Weights of a small GPT-style language model, trained from scratch on English Wikipedia.
Size: 15 layers, MLP 192 SwiGLU, 1.85M parameters.
Training: a variant of SOAP for these matrices, 82M tokens, 5013 steps.
Each number is 128 + 32 x the weight over its row's rms, rounded and kept within 0 to 255. Layers, rows and columns count from 0. Numbers have three digits each. The size before them is the row's rms in percent of the matrix's.

# down: layer 6 MLP down (transposed), 192x64, rms 0.209, rows 52-65, columns 0-63
# gate: layer 6 MLP gate, 192x64, rms 0.258, rows 53-65, columns 0-63
# up: layer 6 MLP up, 192x64, rms 0.237, rows 53-65, columns 0-63
down52 101:108143132158162146056117130152098078123137115067130113129144092071068106147059206163139059122126183142178122153093070097095116142151101147120129137135121156092120129101138159101147107092124103
gate53 108:140129141150113124140156161148093113137182099143071209134120117135090104182153196156107118159142142123133104192061100082157115153178144143142122187102145087070078161170129124113140155115122144
up53 094:156141148191148111079147060132088118143140161214100126136165117145107110085117154101128182067123114125175163096135122140114129168103136113123084160141114123078138170157190116092099158095066123
down53 097:106164138094099121135105113151135121104106131153165110085166091127113120113059075106185151104083072156143166150110154154142161120082139154085087144139115187168185109081128127094154107173154200
gate54 094:113166205155112123140157156163157125074118056109139140098169111133121105125113109126137129083178156148112071081114103145120088125138141089136170199153170165093081147104144093079137080107147170
up54 110:141191194176105146207109172121121150149165132080134139131155137128076120141104208132128139155145126154078121102100114149161156111143125144083103127100153109154174177126126194154150175183135134
down54 106:146163132119119117101183125138104109085121100091118125112109079106116155137158101163151142093085145103138166101125109134106045093120108077145176131200150112100110137147164065113080121037145170
gate55 096:165165152096163130202105100147156177131161119087131084151119120139128184089118092124084143158065097128131159142112186166112096115119176141172177106133153103184128068117131104135138085191133147
up55 105:160106139118184077122116058175101239140149145066156088098101102108152094138099143146114122162081119132099154088132141117171105099159147099078159102134110153158094140110129103131116099168160143
down55 101:124122144124078152138195122105133123164150127165181108117143108068180149142169106086046156181123086128148082138174086129095104164127102144130110117105147110162198127168109190103147146153131159
gate56 093:078142149180083119166155137149117161177079156112117089101127084169070101144119102156085154110125137153182125084133146086093136147141084130110100125108088109197121098125152140144125099157074046
up56 096:168145149116168133138092204149102132163123215164157091103124126145148109127139134175134065116048123177134092181144122175078127102087114137143157120095108118078120141092109125133140078120094156
down56 105:130200074138190150112152171150095175128116113162122149177095151087139142122127144152218157113157117151150158125190092117181149110141129119102070141090086134179112145147159163127172100122130103
gate57 108:117135136142155121181081121117159126139104103138073103110078120152109127165138090129074137208172089172089117119178183118133142111121136214167096087119158114173125164160084103079145107144116111
up57 095:142177073083167111149129078153118169136170229117164126125158157148115126167096103158095107078115110161137144112122131176138140095104081119165111131185089153140143136096090147164177131147188143
down57 101:121106155156097157023097139154141106044140119186071074136073118077120139082114141114133137141069155148145136099108158093109124115162148150125106141094140167106190152105127106138120152144149160
gate58 101:091143175119137183186200089106127118148119146157118109117145065187136174111137079080076116136131057175131103061129124097140101130106124161163106166119104095089128171140139125149162131136083130
up58 098:137123153068091109119166108119107131066115164152132120128110137194083146119131153149123147131151169124093085159059120077166132082165150168174111120202078084161134101085114125133126172136138185
down58 101:160156082193088120121076102089074127136167100158142095144124189126105076126169157137117103137167067103103111087150136128131174112083169115094164096077105157151107174119155161096124156142130073
gate59 097:120110111164093147088157140088139096174148157111105098158128123134098148105179133136130146137111148130162090153105158129079132196141137137087109232160143141069227130097136149087128169140147115
up59 103:090130148125096191099121113086116063142108069170101173164127180074133178108143125143093122138108079148134138115076059117119147121094121122110170179129108095099155070156113118145192131090125145
down59 101:170105088123137143126090102137171103129125152131199088127133093182117145185065083167101114105147135153123054095170128113130170199127129095129101147119097092150063133108164135100107116139159074
gate60 092:141125155140119195151118158097074123158104141083162155099169125157177108163100158094159130132133124109073148086172136144195122094155107076110160103147069206100099112104091124161098131092096127
up60 080:157081096125068086192132143119162177130116136109107126131130059093115122129076162100158120134130205118161110095133126129168172159153160126117177109108156141110152166176175186137085121185127158
down60 077:130151147131187133085145095142154092130128099094160167166128159149146127187130152138106083130194098142117122042148105179077116133116183152162127154070179165126087133101088102120130137127121062
gate61 086:065092154103148111096168144121175097129119101134118044139137118117203071097126136112178073094153058153097148124111122085105110110131116168146154087106120097110137102119107141175086175164112107
up61 079:192153193114143088170167164146169134090131151159131096090097143135158170145128143106150062136152080168098099068134141129131125065080162148142125160121059082097120139106090172116101102123139135
down61 078:104122157080095109117123166111116122108119110135155097096151118081085132128138101055110121132061171113131165103143121108149229132116131152122078135083203131111143154125119110106165103070129199
gate62 101:171110081156122111116077045168168130079119100098135131107122123128172146146131115138148115048132115117121130129131111163180106143077144114158121133145147136072174106141174197198163145113135073
up62 103:138123134112112070055107143165142143149116132161139051151107162139109182124132062098141166188104100155145135185124169114136097177145156172179175116078112106107154106120133109131112094071107157
down62 104:122156081183156143133126073074092113127100131093191180029147079153150117175110133157103146094143094091121110137157106161125129098131104127198142107129077151086162134149123112110128163152153150
gate63 098:140137154133149139161065107137076101157110106113173154103109115167162142146113101115136080081175073106177117133098147168147130123183119079169193099144070139106091156095106078170105131170082135
up63 092:159190126095117143100156140133097122165105080139116186109149180139144132069172083146084104173131106091093129111153154193177112171099166167114102156100073115121141141133138062106174108100156137
down63 096:092136176126127159131051113131121090096128165117100079140155122151151136122081122062138149124149138142189098178081106064123132124085151133181123148137170133106140148054166116156145147178080172
gate64 112:144151162187141119097096137141125142144135128154071123177116097184066093135119087090123141123153121138107108128135142111117137195156083149059110173146205196111176136094089115138090159164122152
up64 107:155108124189072129115151118136092148100203188133150132120154108159078135112120111192103137108135126161145145098177084078135137097195103111137074138146140220119165099092112105132144157124121108
down64 105:143101196141154133088140109129151166155096178130119103139132062151154142115105142114131173124128171109131136119123119123167104133113095169046051100128136147156123160075019127116099094108111144
gate65 097:128126107126126154094138130132131153143098093155105165154117110124098098110159154123078134155132129129193116189127127176133204126098124165132056133094187171112148206135157090135165107062156074
up65 096:086172131102149103110131105127124101178041114181133154096080117097134161169148175169122120123156125176168166182115154094141142157129169130169110098126140137105101143164176179076152191096121140
down65 099:109133123085105165123113098122126100136056148148155152131105107088138120109114095076071201112144205132168137130138142106098121190102108154109122057128150113169204160118102180139100142105109154